{"n_layer": 16, "n_head": 6, "n_kv_head": 6, "norm_place": "pre", "rope_fraction": 1.0, "parallel_block": false, "lr_head": 0.00578, "warmup_steps": 280, "batch_tokens": 65536}
Each number is 128 + 24 x the weight over its row's rms, rounded and kept within 0 to 255. Layers, rows and columns count from 0. Numbers have three digits each. The size before them is the row's rms in percent of the matrix's.

# layer 11 attention query, 192x256, rms 0.0805, rows 105-127, columns 0-127
096:098159142182097129114146168125143172123116117145111148159138166165112156113130087158111155129164075159121110107145149110104128107100155118138118153125130122134124163064099131106090129125144158128109082138168138125132131125114111131118100153096161188088130132147143161127138128114089093099126129147164115116131124129119165099115078143131134141108089119097086122121141170134116118100157
092:109158131173112144149186125123102147142119151112112083137107093081128138166118142122147153087115131086131156169182158088131093126101130119124088139133087121122145102105128105119142150140153106100133117121108153109118149112149145135112129154127096127170171121111084153161083101108136141114111147115147142122109117138116103143160166131154177102120105177138129139097156102121128091151117
068:128138125139121136123158136087123126109132112108136129033166148115133116117041096181110128133166139149123127123101107142109109086115148140139109155114119112138130144101117120102138122143124135154122128165152126149113075145069112116109075117113094112142175149137154168146063150141130101116093118116140148115128109164122148133120127156141185147111135119154101134092137116123103100119148
102:139144143114149157149156132127080110146122132122111103138149162129121104099141099169148155118134105139086137111137102149100108127135172098115132118094114078155149145133142132060148124118108127161121131140108103094178086148118128132122110114130100103125150139113124160143085119131135072141116123134148161092138115195112073137121172140155172156126115157070127160129122142111146116127133
118:166136119080104165149135162117167144132147139104142102123125085159111099149160086121138159125057109132097137141128137107143108131120130151128162110148137121121147139085098139125114100146128181108103104132122103153124154172118135127109186119155150114109101067158129112123163081133075122107110170113149072131092160127104167140168149127167110131092145127127130071132115119124161098114134
105:114140146101127109148126141164128139098128201183113087158188163129120153134111151123128128120147118146137081165107100117154136138151119134141123111098101111133162162115148114123105172114169135130136092158107160108115120116123077153112078141135167157124132124136134143165157091116186124122109128154081139124172135163136181146120145116119133156147114151109144174140151135159105122102076
103:132121085185102121140092088105127143150141159151141122133101147102140156117126143144084114096130119128115176122142184102160146106101138133140158146145091163112105122159125120180148123085111134076119146140146142122069119127163189154159147110127104143109156091126117092136098125140130163085119122171164137119114113138126100100109129077090152103138095125147151134117135124154089139117120
066:130101141136065099173148171169165127126098120106124128152112111146113153163126112084120160153134134126130166183142174118127120077111132115104116142107105121115099096086164136149134134134120184081107105129105104119193111120112138152097174126138136129120127112138120132168118090164118125120094135143128128150128111160148131114169159148168188118137147094164116110121095116068099144132117
088:113154108147104164148165165115147141172169126129139140075109128107123117084194106179128129145137104151121088101124163153122135138145125115150143179144148131154154162149134149139146093166133173128142113126128141157107129137134137174106121118098110156142129122159113111113120114150110123146092116138167116104092147090094164119133158123137097164139097097146130099123119100106110105111134
068:152107135110144125106107135113119154139124135146111148091138096089131106086106150149156112140099168121138133129104078108081091157173165139152147129164106127145118131135113129123159117121164122130107162155165142131073133157158123108121133111115096102117095127092138156117129161127094139159163125114116143123156122119148119141118128097111116146135124154078178149130118139121174114131148
077:125133120135156083099092104174124137112145193116090161200172160146149134112120146121119143161144085129131146109154116132156125149105109135135155126104131100123123139131120118112121168116108093167158125150101124113134134075094087130150117108157160169113099125148136118128115129123173142123165143163110152123114122146131102129140095150117126097103115156147168125114147143165109141125090
088:122109111136140154135154146104155152153156150092161118095130106134094106144143087137106141098092117127095125112140146166118118111152147141090132116133103127125136115112132135134109126158134181083146136105128133131129141145151111159101129090075109141144138122155119115177139136124099110147100165119150138133089140125109169163146117152130144132129119081150107144120156142110127109146148
091:104122126080099138121089129158110133146148113128133156162121118150124095101093149085137145095126136098174132078074126111137149149130103105117137145131068150150109134134120127148144115130155101130127138117095139130115110132143110096143138168169158141166127107122149164086168168131158153142147095098137149128190138147104131128085131141138108109136120151134152154126163113174154172124111
083:115144146141110161157177164098120152145129120136131159095109083106103094126136100153127117087103135135075105137153171110102112093137142121139093140156135132144163138122134111113160140131147155115124116105122143108112139134168166149118126135099114100177140123127158156135130099148116182091116154100188121148094156088088139146161153101159152154139113092131134117117123089082148101148142
090:160094164105161087142103105128106131099120138128094104158173170169141143178117140089147160109112134122133153107088103135182143128133114107107127109092109117103142096132128082088134155106127101150129117131133128109145106079086093115126127151147140156137119152122118164133110178099125125132128106134131128128126107137119136132118125156111170077122149170144137137117135173164126124103124
097:085085109113108112097170156166138143150142117134151144127115148145106139135141138161132180143162107113125114099142120142116160099114101156166083148119093134105149107094117168132131156160142148106137154118106151126145114131130126140116181115118124128121125125114137131108126065158108104143107146121088094120086146097148158118094164140130120128124122067179098125131130134104091104105161
086:121110154116151116134098141140108106127085112107128139133104140190173138143125144105157140122153143122126145128092120122157131115122136111125132136092138139130115113143154110123107140113106128137151114129103149076143095119112139127126142176181163171104114134108111102104138143099145144135120119095097105126110130176114093137124142136101115100124139135110092110130117153132090143075127
102:161153129118069176141167091132123134138133137166104105112110107087155133126111100131138117124142139141143126105130144136155129180102146156116116124126144136137102106147119097141154112110106128107086144133087136103219084119160127133124183128088153108108159116123168107166108102177129069081111143160135122127154098088132162129101125086109138134092154120105126122124085112113121121152160
120:103155100177097172126157185115151158159149128138141162085119079113086145090127092144104151108098121149139106145143163149092128115155177131149128149135144123176121129123132135153114099166140202093126130124167092130112129145157143117114125092098101144132138097153121107119121145114082169127099166113137118120113152139112142106153125118174115178133079085100106116130129110109145118133135
113:136091107101139087120100091107155146150122189131070102140132103133131137129129112146096157095112112086110154118109125091148123149122165095158124140096129114112139104184134155071115135145163112082111150103125183136132126093146114136148132122129123117132088164103134137125107127096094149185106097107157119103099088148113114187113148134118182131124135132126105154116124110121098104174125
100:141136117095121149101115115132095129156153133040123170089135138149114088128134097112124115167134145157114140119088073171148117094127127087137112109121159105110105133144109135140145144110125132107131110113078155155116118148096118167120131150148077128158112098148139098146099108163116103121125157138108132148088146117156147138117171138110155111139131097219140111107146120162105098121135
111:089125125104076104127127167137139129174110119109142144129136145131163122138107117143153105114135108070100120124120137158130179110139126161134102101146097150154157137152102125148127098145065138125167135117107129164151118134118144149097146146111132169120086110134134141091123124141157108157127121140148140168130128104132146182114180148126164136156105082134116106158115156174129135136148
107:155084105109169091095100136150129122150130133135100122159102157105164112103114141096135159169144143150154120144143093096106121175139109087156128130095101108158147159154158114139120089135117094134140110133109147144091112138093130143135122177134088138092143121138117184099073151111126160143165121108179159117145114140155126137125132126119125090137139149109176152132119124160112168104101
# layer 11 attention key, 192x256, rms 0.0807, rows 105-127, columns 0-127
117:102141116081114067101105124178119108111144140128097131155142170136138126133122108133126137119129060120104186101118076140108123151131087106118105130122108123084105079154079116149098127119087130133156133135121134120127083110099166156136155117123150134110108130130116129172111096141130112143136129109117143140116123133140122154145127122108145093126146130128137091138134135143075141144161
095:180128167139145116099124137120107160104148142104118112117114159126109136091135144113131139135129147128129141115118097113136151105111114116164135124155108144045134146164142120106108104114128129097113075157132096124105149108117156145086122133148155129125112107106160126146152129148114106068107134165132110096110103117110104134146137125119143159166133085107127115109123102116164156113130
187:150140117162142182117134162136113148135140119135156148102110091121093138098165093102116117104107141117143102124125175132139161109149117127109201129160155123158110150121173115135139106137147164089116128138183074135126182144144113114136126110138100124149119112153139135164167099136096129101130196099102115118130208111157151130119141099178093140137113077110134128137152136103169103118125
119:127115144137161106135130087141137125109151153126084178128095138139142123200075156101127130149141107089132153127108138095138098203124123179142100143136127132107108123130111139127137114112143083124124101095106130123176090114120142146162091130097129134079150147095104138144116148109112180134144059134160139140130035111105123125132123097092160086141127168140109161102111101149096138167105
094:156181108122126066142121082130166096107104135125097094132111179093151104179088202113142152131169150120154152124127086127116126130131097156134099093093141132079141139120131151139144124094120090175149137155107120126117106102110154144132087115123145133130126152129108140147130151097136102157121071133107132105146062118119092125152118148110147128111151146116103142072106116097103153135153
104:163115135110143115122129123141124136139127147156172110117106129137116117131195114117075122156158125126100107143133120121129156157109110087150170130103156123100094123158092084172104163158115093144096116160138101083136123146112136171121150085108116134168098107152148134114132115124135129136123152149159112124115197117116125119173127147124101122088130081144106122141089106146070162137101
106:091096158132137062108129137106099132149108099117109174121113119119129137119115111130149124121138114117139116122178150109132085088149157131118112131100095137094105104142126125117068081141138115154130145118095182138144124109128073116095116178149154163109108152096176136111073168153121155137125126138160143118122076165081119149134137165127164108117133128144131171147162128155131117088105
104:132128121147122180131163170154099140127151129120180126126116111137102160105161087140093105128123101132113126108142160159121143098131139111132184141182150132146139141117155102148116122144094194085121115148180078109137154166156124111141111094129122124137148099143121108128154120164090135121121192126132102123109197131116178107142129121147072175109101086175105115143143112134107102119128
080:164149160146132161114130146134090112135122116066148105096135092132099119120134100078136070106095150104124118132125132156123146087131144119164155145109173143137154164137140136107119144111110139111125085157157083076108138126146111073162137154126137106147158133124134159126156112105154121087145138136094103134130151149174138111153152110153115149070149134107136125112144155139158095117139
070:116149121116124091145171129138136107129134115100130125157111130115143106177119182144161148142146134093125142123109130137149124167105123097174104170077118152098167134105125108105103127123115130113130114135081152069100060131134172115152115174135137140109151143166110127108150169112106110141138115147140140184131090153137125148149155104111185145138140162127179143109132151136122150141129
087:101103105118116138124077112144146100143125140156121130134127154126152107178111144185121176153133140099106107106094111125139143179123141155163088128119125108144156121161076123122137144111063129179102125109100147115132101152162162183124132146105184158089135153096104119116146114141111107154124084112132151105128099134131121148131121121072091142080135145124123141156072111120082119150140
086:152180147151111165127112130102115142131157131150185138148142127136100161126146109112109105131090111137138107134153165119139148093141125167129169126166173147124104152168128138125175148111161127108108117157178087118121162151156111087139157136151122118147139091130145165113146132114153102096133163134115118068139195142130126117125110136167103125114112126125092067171178115135140132122125
103:108098121084116128113138105125134133106110146180131098136137139150149134113101132166154132113125126126122156115119128094149097203112139076155098113121115117155118089127088126153093116162147112139118120160125147125110084162161171157108148090126090131101105138133132118140167183121115136132130126115139172166146132070115117144116119131111131131151168154132154153107095101114151139121126
076:166149133147144142105116112113117152116141119132140129121100113078105105102120122091118099108146117151176131096171119134111153107117148150117174130149144136151090142110125106147158113104143161124146123144090063125094175139150138135095129088124127108140114103119145153129141118118122115092112117144090087115135211107134142107120119107138095152138093135073128115120101159135144109136133
075:119149124127134102101113098111139144095137167123125158130086158154119117168074111109131135139150131115127156109106120100098110158119124121152089111145104125125114081145142142133127113135120121139124127122119161108144079123101165136126136146097162133111117135101150107165135139119114141137127075130144166153111018130122121134130100120130109140142160128115122144121118114128103166131120
089:160123079144118158130155150128134100150148159120157109109146147122135147112128156099130129127129159099136154132145107122124127134143099118106181121156145097141159141129120117137142122147107151084107138128155149079104184177138111091132121096141126116145074136142128068105135145080157108124138188154139090114141181175149122173084102119133113105120091107127130118148137130174119114105120
077:124107133123120120122134130120135118107165155123107100116123154106150119122110127124144133107123142131147171144114127142119105138089126084153116073134125103104130112121092134117140083144098118147125189112135193129148099090082132120151145125128111095084145178134122105131121150117130124141142105120143149138091042137138159146085110134109094130132143141154161125130151136123139157137102
101:090090144190130102173118128123128127131158162112119138153155130133112108088153104085114135145119098133110121116123128126126163042139120139129134125146116126144107144133166160110133145107126129098123146124172079114118160139196106134124124121164146128178120144157130122113106108153132127140119150119115128089096150111106118126153141105126141151144175118093082151085158123159148119144170
055:143127174135144117135141127151112133142139140111150131143137102128138101114171144136130090165123089127107105128141123140139111141141118137129139146118115140109123150125108084124158111126142152117111071164132115129139175121065121120154114158158123172128124133141159128100142140127128113133117116129116135123140255097156159108133092157153120135157101115167135100095115127121184118130122
107:142128116169121172114156143130112095120111107148150136105131116104117138090147099115113100112106138149140103135200145148112127063144123142120147138162145143171101157195145112123134135111149187101096138155179117102108156150151127095113139115144107132136121100110156137124148134156128112100126144143083126136162168143167163117104130129176104120141087094139130114158198113141128082127134
138:135075119127120112104119124124119113126113121147085126141100118136161136174087163123121164148159154088157142116127116100144104141092122118130100087102088116116137100161124109130112119132130096160119135140131161117170111136115143110145158133129175129126142175097112135138103154094141127137137088118187167110136021135113091154122125098110161116084156144157154168157124124102117139129115
105:157129078147129108143125126161117160112133124147126098160133138092145175101141148126114132159153159106131159099101122104147093132109134109109143152122138166126180127134113123111177147089127129080108120133134114081142123187169114095157136123158151127122152162126061124106139130060108132124152110118103109125114132139136101159166148091115094119127157109118160175124193116096086142130113
107:128113157129096154145179158167136163124115126123161146129161096120092122105124116177113102169136106111136072108150186160135135123127129124123124150130156118171114136103116110127132111142133185097116099177161097130120126143115129109131117095145095123176142107159178131109110127171142117151125187098129141124158187120102133139107141107155103174174118100144127145130143168118161100106114
# layer 11 attention value, 192x256, rms 0.101, rows 96-127, columns 0-127
110:094144127098131115139059146172141125091116149133129133116128141145117142143116099113127148130096114131156124113135140145139154131162113127128187174134154126085120111179122157127117147093164091149134136154129108069096123133119116131118091145092114109155142135135121115096154126126115153119177129124092145100159133122127123135111103186109129119152120142124124120138158136105122158167134
125:131117087123136136076147138111157094141140138130142108149133114129134122112099126111148105127151152172106132136146113133105113108154171137119138120125125156110157129143132124090133095174090102137118160140155136136149127161140124144129136125113105132123120141157127127079127137130095125109100150165089092153087124111158122156092129122121113158099110124139115106131106112137125181112141
124:177093136140129137150115103142086143197129109125138133076112131126169103151135148158140110157097124119122088200120109140058114130111090125121103138150108147162108149107119119130132140118101128114158150141099114114146116173139110104118152115074124105115146098095118129129111128125143073125126125085159118159063119113107130126127150149122105122163116145139118101124181123155120123119132
116:074124146096109128144118146137103086113110133052120113118149145151131140109136134121121128142116132139138147142152115098184150123126122122112150103117115167123164122155146153081117117151121096139130126127135113110137143111120141158167081143131104120166104124137119141159137126173121147095140114138095153125127132143126198108109076164113128116124111137121158106102137149070125141144162
118:142167147113085129123085179172078111093117169094168145123126117168174106165132134128098189131146090160124154122148095102187138146121129140091150118201091135131171131136113080096122146132143145116136149112124115125126120133159113114093153163142064119143121139101069150155106111161129107130129128135117144134159131099092120121125098133159138136159117129069122091102114137122151123106144
114:184130125125063127136087091153131178152121143161107090127115135080149148131146077172158111127145178140131076113105157157140128116126101127183124152098122131141131136112152133122119125091088138106072143147106122134155123165133122129147097116125151134107148115144123116097121171105146118106118107185160125124062126100138131145145163151092126162122121134165112125135124117141105152102123
117:149115123134102130156126103157121136140118112119136100127136167093146165172138122120093113168118158115129045156116101142135142130105114133148117130133147136182126132114128126097193110085100127122086153150100136123145125121124114125132125119127120115121128113107098102138109113071149114080119141140120135116121139111159132133096104139125159160136153128149126077129149183162133153108117
114:114120133130196132121119149155138109129101113156115168113124118147133133137134148141150136120124121155142120115114148119186115142121102112134109143161141107094166108118119146104151126086196121146141116110148133111118118100127118109158117122130111144136177112128112124140101131123101162111202141101102107140128130112160141116163128173130150144150128123137164158162120105116113114147110
111:168162121152111137125097123148144156145142138171182084117129151170134144114096103122141106133107160111097119138119096140083112115129156132153122116092119105156093117113115134123156110116127109121088134105137136080112114085126133086107120116173121122061105127102124107121131144110159107131160115157134130122061125100065117159125151115146127135133168117144151124142114179137121099065161
124:157153156117125100120101135129143117164144124152129060166130139102123140135098118155124119136095125155098088170090097130148117095127153130082139165161106138113091120135128131098120115128131133139170142169120148079132142160168105134129139110164108107131124143139109165135165104119192112147167140122130146080121140086145110145081171153101126142103113170128126152100158150116138126074159
123:120095122172167155156156147137109108123145073142142146120134128106109140083127159105106132161107114153152154112114149110112094133121093133115088130107127150134136114146128147117146117137160121119135131118150141173129091153076096118152155132138125135112101110153114136111108104209116147132079130128145082140127126142150110122169123177142133114155162150111137115151130155146109146145097
118:127158099117123153189130115131147109101120152138106139138172128131146075143152110142138126154100103162107136136133115132153117150088122099146123162164103138071158115127159117142134118119126102110092152160139128157102139100109150175147121139121092140151102134117141148131104126105134140127185122147148115165136122098136129108170181155098098129194126114147108086110131147107130149168105
113:087132120113091110143094142097094133115089164141121099164090139134137147109118098118148157109120125096150117130170125143105151133166100103101161156112143109140124159127127091099130131107131161125132114152123126136112133113148118123114137127173141100156198136142138141117131121119132151129129138186117131130124131150107166113052127136139113080132101128105130102166129143122126140153149
112:087123114128155116123127110132121075155056147144152124168121077142082184125109137116150110120131128158102123112121147098105110150141105164104121138113167127115141146144131107102166173137115119128166133116151151152135140170134140139107142138155105129124092152134132131115146122135167110110125153109152102147156138156147095128109151145146135096094152139143101126126111152182121119129177
117:113156110117108127125129110118080159121156135098152110096176179177120152144136101132096086100115128140082149156142097139129097144124124154148137107104113110135167149155141131118117117147128086159135172122119116167142127162161152151137099130077133090115103123093125113115145175096139155117166080184160113152133137141164121132125100120129111196123113123153118121118117129106129174139126
112:101126118147158131113125143103126116141112070101136100139104138136099118119148119122134041133156113105157132111126127109145175170110135147093158137120172110104113159117112112122143181123133132127139099143127150130141113165123114127116184097133119147127168139111105146138154111134102142175143170158116142108114126126124136126123094167151152088120121145106181167115105134126142093122139
121:125122115172101134098115141116174160164182104104120135168107143133148129129114144147122137097138150084075131139105134138123132136138160114147156154131120108159148125123124109167153136158132130125134123125125160122100152076159089187122114138118141137161169140118145115158119102108154135132143153154114135088108119113115148167105120148110104191129130143149121114142099117146111138094114
113:149088184113140139103108072150113104182119119113118144135125111129140125107151146135096139141158127158128119091123134126144174134151148087073097109146133160146147131118074111135128118150118123102147125139123133126182136161139146130130143146146144128157135081107092111191125149121158117105122134120122121157145110127172152138112120134158149155091125146134129125108141111156128089088089
120:156132090142167110104194139139175131110179088135136111093120100129116156141170138121154114179094128114121136114128155127111124120119144101139110101052131137110112122117121189154121105163127118134155130099140124105141137160127134094146129122092127130080109122154100108145133147118054153136098126136156121120044135153130112153158129135094111107104178120123122145104131117136130158147098
115:093105126122134133114141102087156150112151143123113171140113119180133134127128133131139090106098112102096132166167176198081143135117083096159161107117166139125111117136142156160145125124108136129117139120126117124147122095104169137142121125080165165138125123131118080146123132106129152096106102147119099153107129145150156128129118139110109159130153107123136116112109116119129153173064
112:116120102146117125121142131105133171087169103093150101094172144171155108131125155125114160151167110181093127119126081098163095141126162116104130140143081088128161115119124106114133104148114113123141129121116141121154148140123102174163100148129098120128129125125119129114119106148101090091171130135083148118119130105126158150140109125145111121093122114133158102088133156088152099093093
108:091151079150098110094163119114143211125128149133116126114115118113115141103113165163169167130149097119140101111112121114150111118115116141164137104110107142112140119123149128108126099129107128151156148117160123131124120096141092148144045073165149069105157154157149138113151098120102167110160129135071150096070138153114133125154129135108096161109073117126109158122154138113121125103120
115:153086112133115149107083099142144170126130165114129129145126112066128095103130097132106140112152126091156118098117154178150185116113120143139139131092136125156094146141119125142067125125147112123118141134117114136134118142124134127106122097138171105131162119129090146124142104145098150110084105167103163121120116128055160165142114123141136144133115116121119165146167121123137170139101
101:112134146123161149142105126154098086141139105115121117141109149105126086102156144132080114137113076104143142138102102169097158137113110076110136139124187157126119097198102137144106134122133133104194201175122110126126114139135153122085151158153131101180137125109137168129132123170078177136157120133142146123135124132107150114148122156153145116114105143137140110174138133142125145149121
111:060141101117126131145124110114148139137102109156105126149121103081142123131151106101148191125155121120124145124165131142102136154155110136136131162068152126130131163121120130179126103174162098168137149124144111126125148146142118093134145147090153117165140133130133099100132135119117141146136124100161158121113122140130114115137132138116082131143127136126136115135125096119137140155132
115:124110115098112129143149162117150087158160146107103141133122093145138085131115143125110136119086106133189125151138118099140097129073116177076157127180112116101108124137175129119077120118151127144160115122094143104113116125118098134139163131085124158109110131122096125136150126121108082164078110099144125133145116097074109122122097126122169146165114120110112158171116142125112135170158
108:137162086140112147156094083132131131164114157182127139173133141099151124104132128105123110105160164079126143099151123173119142093138196116147119126138125131116096133136152094126159112143105123107143143156164117150127115127140127144096095131112160159143096135133124118132121123148132112106192129189112128136092126146116133148120176175115110145134089148143101134155165130177109162132140
110:108129107130078162180125136121102071129068098185124133148157120093143152128151108133097128122172129085126147087142122123147110126135145126105121148157141101147133173177163131083200140131099117084101143096132121206116101150126147137110137136143096179135106133134126121119115138158154135100151145163133115134101128122121161118134089170133115149130092125133111117160105157116128142125169
106:131113123137087140098122161178118152146157147138109135123135127139134145134118161101133167105145143177112147108120124138155102144142153080159102155092074132156160143078135093096180089125131163095127094120128133124144146130109119129147121127155130147117156115165082113141102113146091180113111120159106125153137129105087168160127098148104096119118119112117176128121133085116126103105095
130:114109105119107130139111110124124138160124116142139182130158127126142131107141119150147124157144146128156166143145144142092137117125148147133102121126088185124081147128131101171119138142138136114154155099122115151165101126130107088153155132099155117155144113125129089151120086123169126115117129152162161153123134125130108132150103123156111117127104139119098154069178133147112123133097
121:136105122148116126127152184096118169123105075084122130118139170185151150117112137145149147153129072146152139105122129132112127156131114140092116142110112136143145123099125101104121109124137163155177124080122147133150131140129109137167128107192125091160171094123131151140103129144135145134101138121147112150145140117122157121083142156144133106095132115090149100135162121098114097093147
113:064155100116100133129143118128167141125131119053118112148199134173127103119105115148130124146149108187119099140117117103134128158126107189113170128157162123116146110155098099143140121094131087170123165127161136079122137121135146150189120161137141142157134147131126129138146102130142109125135139094144134120124132087167107156147116124139158145117093137140133137085112187091133114105126
# layer 11 attention output (transposed), 192x256, rms 0.105, rows 96-126, columns 0-127
105:094112113079158148121112132179141128114116132128086130161144104120132121132139124098137167131142076137149140123139137135147183127137133117116145145157117142143161133155133135121138104080159109129121141117118137106100136104090142171093137101168134153114110122132106114117138159131151103129141137146094122078066111117121162115122139164127122083134137129131098098152121151129159113149098
109:164133110125099182126097105112140078172160148113143133143130111139102136099128123116130115123146114132123174153099130102125082129118154109155125133135173127101146101129172112111120141142098137149119128105106096154141138155089160132096090112137101111107106167148151156149139125148103119146167146167109105168158072159127130130086130113118104129164143160139121157126110110148098144124156
112:166156126162122098118084114112102125156149148119159130087082146138136123140141106112129078139125155124129107163125116128123129137127119118153151116084095141130121134094069119075148133124177147127126137155146135122147152153158154058140168133120150176138135115066155140090096122114119101105131090111135137157101114131132108134116122159159128129103155138112160079160137150126146151127138
109:099111129090150143116119093146153104147108091130093099139133153144121095122126116140149107087154135129123142090143138133177165089122120134104113107165096142185151190134202134129111100150132106156142124137152147148139111109149112139107110089141155137113096107118092128155146144184140109128161119164049127133122151111141167127128128192111093104145180121125116122113121150101148106138127
113:122125156114139106133114071092104123155111089127140143143154124162131169083116082141155150142157115081129129144174100119086118076149128137164168103130129097111184153148147132161107122135117129132146131129140109106118128128069121114114132117139094125113141109150145133118124116106139110123128156145148162105145077148130127140152107174118089155118135094164173137119117127139138061088107
103:154097110144144174172073152129096170136182139169138132127153124106123149093167129169134101132107119127123093123102129132075130138087123089143103173107103122083092122096096142122171109132105141118132067124141130169126097135116161140129126148130153122135114104122135123132126107162142174090100121100116125151109068148156134128104119142099108103139158129111124139145133091111092170166128
109:161118121128122130178074107106156144117124118152139101111148142127141105103120133156113057147116098123128081104111145148114165136135149084132110146126135100121170145117072120125164169130108132134109106164088133155166142156154167103137110165107157120137133139114135127124111139133123116068122111122163109149155097138120152110083116161104125170128144133120159092102143105144142101100155
106:099122142102129149095161129144154128077186091165110168128137131134133138115149136064142153126134156138123127128129121115160162124105117140091115114103054097105125118094183190111150109138184110117152134115097161082125121151095150109128150125122122124115116132147106090138120106159147141133102122120096099131119137092140173132177145132137091121115152099142086152150122145115104112122110
108:119172121155073100109104160092166112131138099142144076081117106096138118108091135149140091088126106110152136164135124149106147109141096125136167144112136170135124103087112093147120123085116160103133107102128105112134168120101159137107119164131093130145116127114118123130129125118105130144111071136149118085130121118095114131112120095156171161136141126125144094120122121147127105103121
119:127122162132124068136093156102133120152134138121104093172129154118130149129168168144155178111125092113120125104078142127146176134129123127117110106149111139132123115100070099118098113116114146127100120138128157108153171163099128147109125123173139139154098143127114134125153122124120068107172173151167121065140111124126153133117161176153149124126118162142115112116143107130151111140090
117:133154138157133177106148066137117149123155100134164149131146166119128129128131125116123118176091123130141147135157131113129110152115128170127087121096117134152129120156132120131140117134167141096104146153137111125123097179140136100143140147139105119086107144113158136146092135107144110106140121103162158184124153087115149169171159116143137144139136140132114133122131157156098150145142
114:153125158135170177119152114158168111147132121142151140123139130179131131130152111112128127157116161127120122095128130116113117123109133094158136119127101117109154132129142143150172117144160106114149122152135159147111160135063150144116162149168140135115076091116145130147114152141162102120104150104142118177131115160146121129126171161104108103167110148157171200120094125142092147112116
110:127114135117109126115101180113131112117073137141116166162098134083153146113090164152163132111166145117131082140201116150151136096142128139183153187138130122142171146126164119127118114113106152137142133108137141144165127086148118172122140080131134171172152160142104145088114087137150121113133137180142114163129099095090157114083110182115121115167103124145153136144123126085111092128106
109:117124120157124116128157167107113107101135135136145126165107126126108122155152134123153161128136123076126130150104082126155135151145077114136132165129143154108150151153111109099140134058122122134084119112103135145148146150147128147092133130148137123147149156156126146153097035110180123114152171114091128142158149099118146123122170107146142131144116133133141136120156135141147117145116
112:164160088090131162100109082132141105158128102155141154121152130139107089143106114176128091100135132152141149095108112126147104111138179121113166148145141105117157127158106114113118143105100135141116139139136101120090158108139174126147099149145140135094144108149144149164138160150079109146140084149068164118149131166150128142093106118137159118123167139087150135135105132138150107128119
101:116160149102133107158131182103105132104147101115088181148075119121150097143121146114139152116167140139081132109125121141169119133105158137105112138127139146087178134141160078113127120140162107123138119139131133129154132130148145098132164103141099124140149140135131145123081115144116096155158170120149144123153165101092108120142143121163165123120136132149139139067160101124148127102112
109:183134101114105112128111134147122129151113102159113118135140135140118126114144151140139126141148121118140148129114121145117078130083142127114134136168123105111148052098124102094108118183092130158159119132100136158145135143103126124121137147074108133114121120124083162114138129181122134153080165173141089090146047149117174133130103076141158140082114115135104122120147129144139135093109
110:148130162122118097139156104145104142141156139122155116108102128158107125126105081129113155093118116138108132097066106152168134148130098108149112116122106119119129143127113138100134133178113110122152108142141140109156104189136102086141151158118162119149108120103086110111137098116164135088122121138118174162180124141137108141159160105145138200113163106133140088145147125126137095103140
116:148174096175129153095098137118151137150187149098159130083111115113111113114134138118125097127110140164136124106103148097104150097137133114130132109126152145119123113132111099111151154122112114107093119102118121149127110118103122120132140135101125117082121121123140142121156134143099139132182100145108142141111125112148093140134128140134129117153115146156141097095085092177138205144161
108:139136090144131184106131095171124108148110119138163138137101143137133094143107149129112073109107143148126142121143134132133091142096159119129183147145100130140161120122144118109153144122139129155117110086083142155104127110116129163161150117117160122106108093132123119111117190134071136167157096176120106149092113102140116120150141127102100126103079150108123131148150126125110159118185
106:138125147078111121164156099109163126135145158068103092107136070190118124108149111133075128153133097152126150100147140120158086117135136126114123088138139130126141127143156173126107147186138154125164135168132115130159145143102107084121108142138105120086119144144130120175120140142077116163128106139078115113100092167111157131145091129140144119135143099115152169089093137137113114075135
106:136090103099122128121146165071178149124177142136067123151134105087111139143142148122125098142149137122119134085184144102126120109106115117141123118139121122098091100085124139112111114155143155169112156096162146142137144099114104112146123130100144150094151138160122121184165149154082128155134106138109143111124117146095201142130133145097139074150120138123124184129111111119117162169134
107:138161123104147156176117147160107159141145113135096133145133108102143138142126099129086097157107083094115151147143175140101139111105128119142130153139131108166133126125126094167118111177143122145142106096161125137108113117156117126140117119082122182132113083137128142121130165143129203130117184113153139082138139138164141157124113126107119148139144116115126093149146147111114183153130
100:144175155121173126132125100145116120128097148145120121144123158158152117123077125092135126121143119097100136117134153145128123144155105122127144131130138118141153121149101081127142088147137116090137161123185163108115128149150151131118170122141150162141102121122126133084120162104129097127149121132123147113132067074114168176122149130151134159131162134123137089150110183125123145144135
106:181114102148122112122143141157106104135136126140147138129113096108126097151144135112144134194133156138162130099164108142150123120123115128108168136115114105142120157141113138096118140096117107167107158139144152123149163109143123133124118156086150141140139159139106171095121101129149124125119110139091192173090102147119095136126141163139129134122163122116112151128132095134150175114167
116:113141128152103117124120110148140120163103122123104151139131137145139140137152172117133153142082127100141136158120148096105173112143159130089125079135139110110070127109154123142098149138149115154102106077122102112082116128113133134128113112119126137106097132097117126127137189133131117124152143099205099122170125117154085178148166112102137118157102139120114121126135165138135140145115
106:150151119123114162158133102148138107138130156153146107180120113106096118150122117102135095084115141082116201147100092157134104094123131086169144156154149158128122116132111069129157103145122103136142134122146134113147154159075176147126179148127092168171122113109116126158129144187118154123095172143143134123174120141111115137087181097133131135108124150141125126152172142118118164150099
105:121148132128116181188169126138095097116110117166099132153117092090128112149129108149164105111152130093107137159144099124126114123088132088105107186169128142140130154125145112089156107131151111102128121153154122121118130141134167114141149154139104153157156127133118120143106088159183132091096162095152140140156171154114142169122149118138139146098160113122113162154149146155118120103072
105:132139128143076186148099121104124154154142147128142150157167117124114135080153116131115114153138144117140121120158142139135083127125100114106112125113084114130123132125207172116138152187099167120164135136133116126136077149149074100141107117105117136097136081173146106136122108177091176102070135147151135162098156130119131126166130132111100175095114106146094179091097136150093142111102
125:128070165120141148106124099133102154176115166145162138132135095120130122154168097115105113137140188115151141142124084155108150113116129120133139120132096131125145122144064128118152116167141095122104161129132095144126130153148133082137118135128152122080155081098134174107137102113115149122136121145134132116144139145123079142128143137156158127106144155173149124168163115123162165120148
114:110147121071113122086171082089129149134137072098115147141111158130160114089153150117099132129129125122159105136163153142160112126153142154111098080145108149111148118149162119098100107178136153116115136147127135099196097119137114087124117106142114167127174164136099099110137107113093108125116078132166133191081182133109150103148100117112151104106144148117159131128114144101086104131118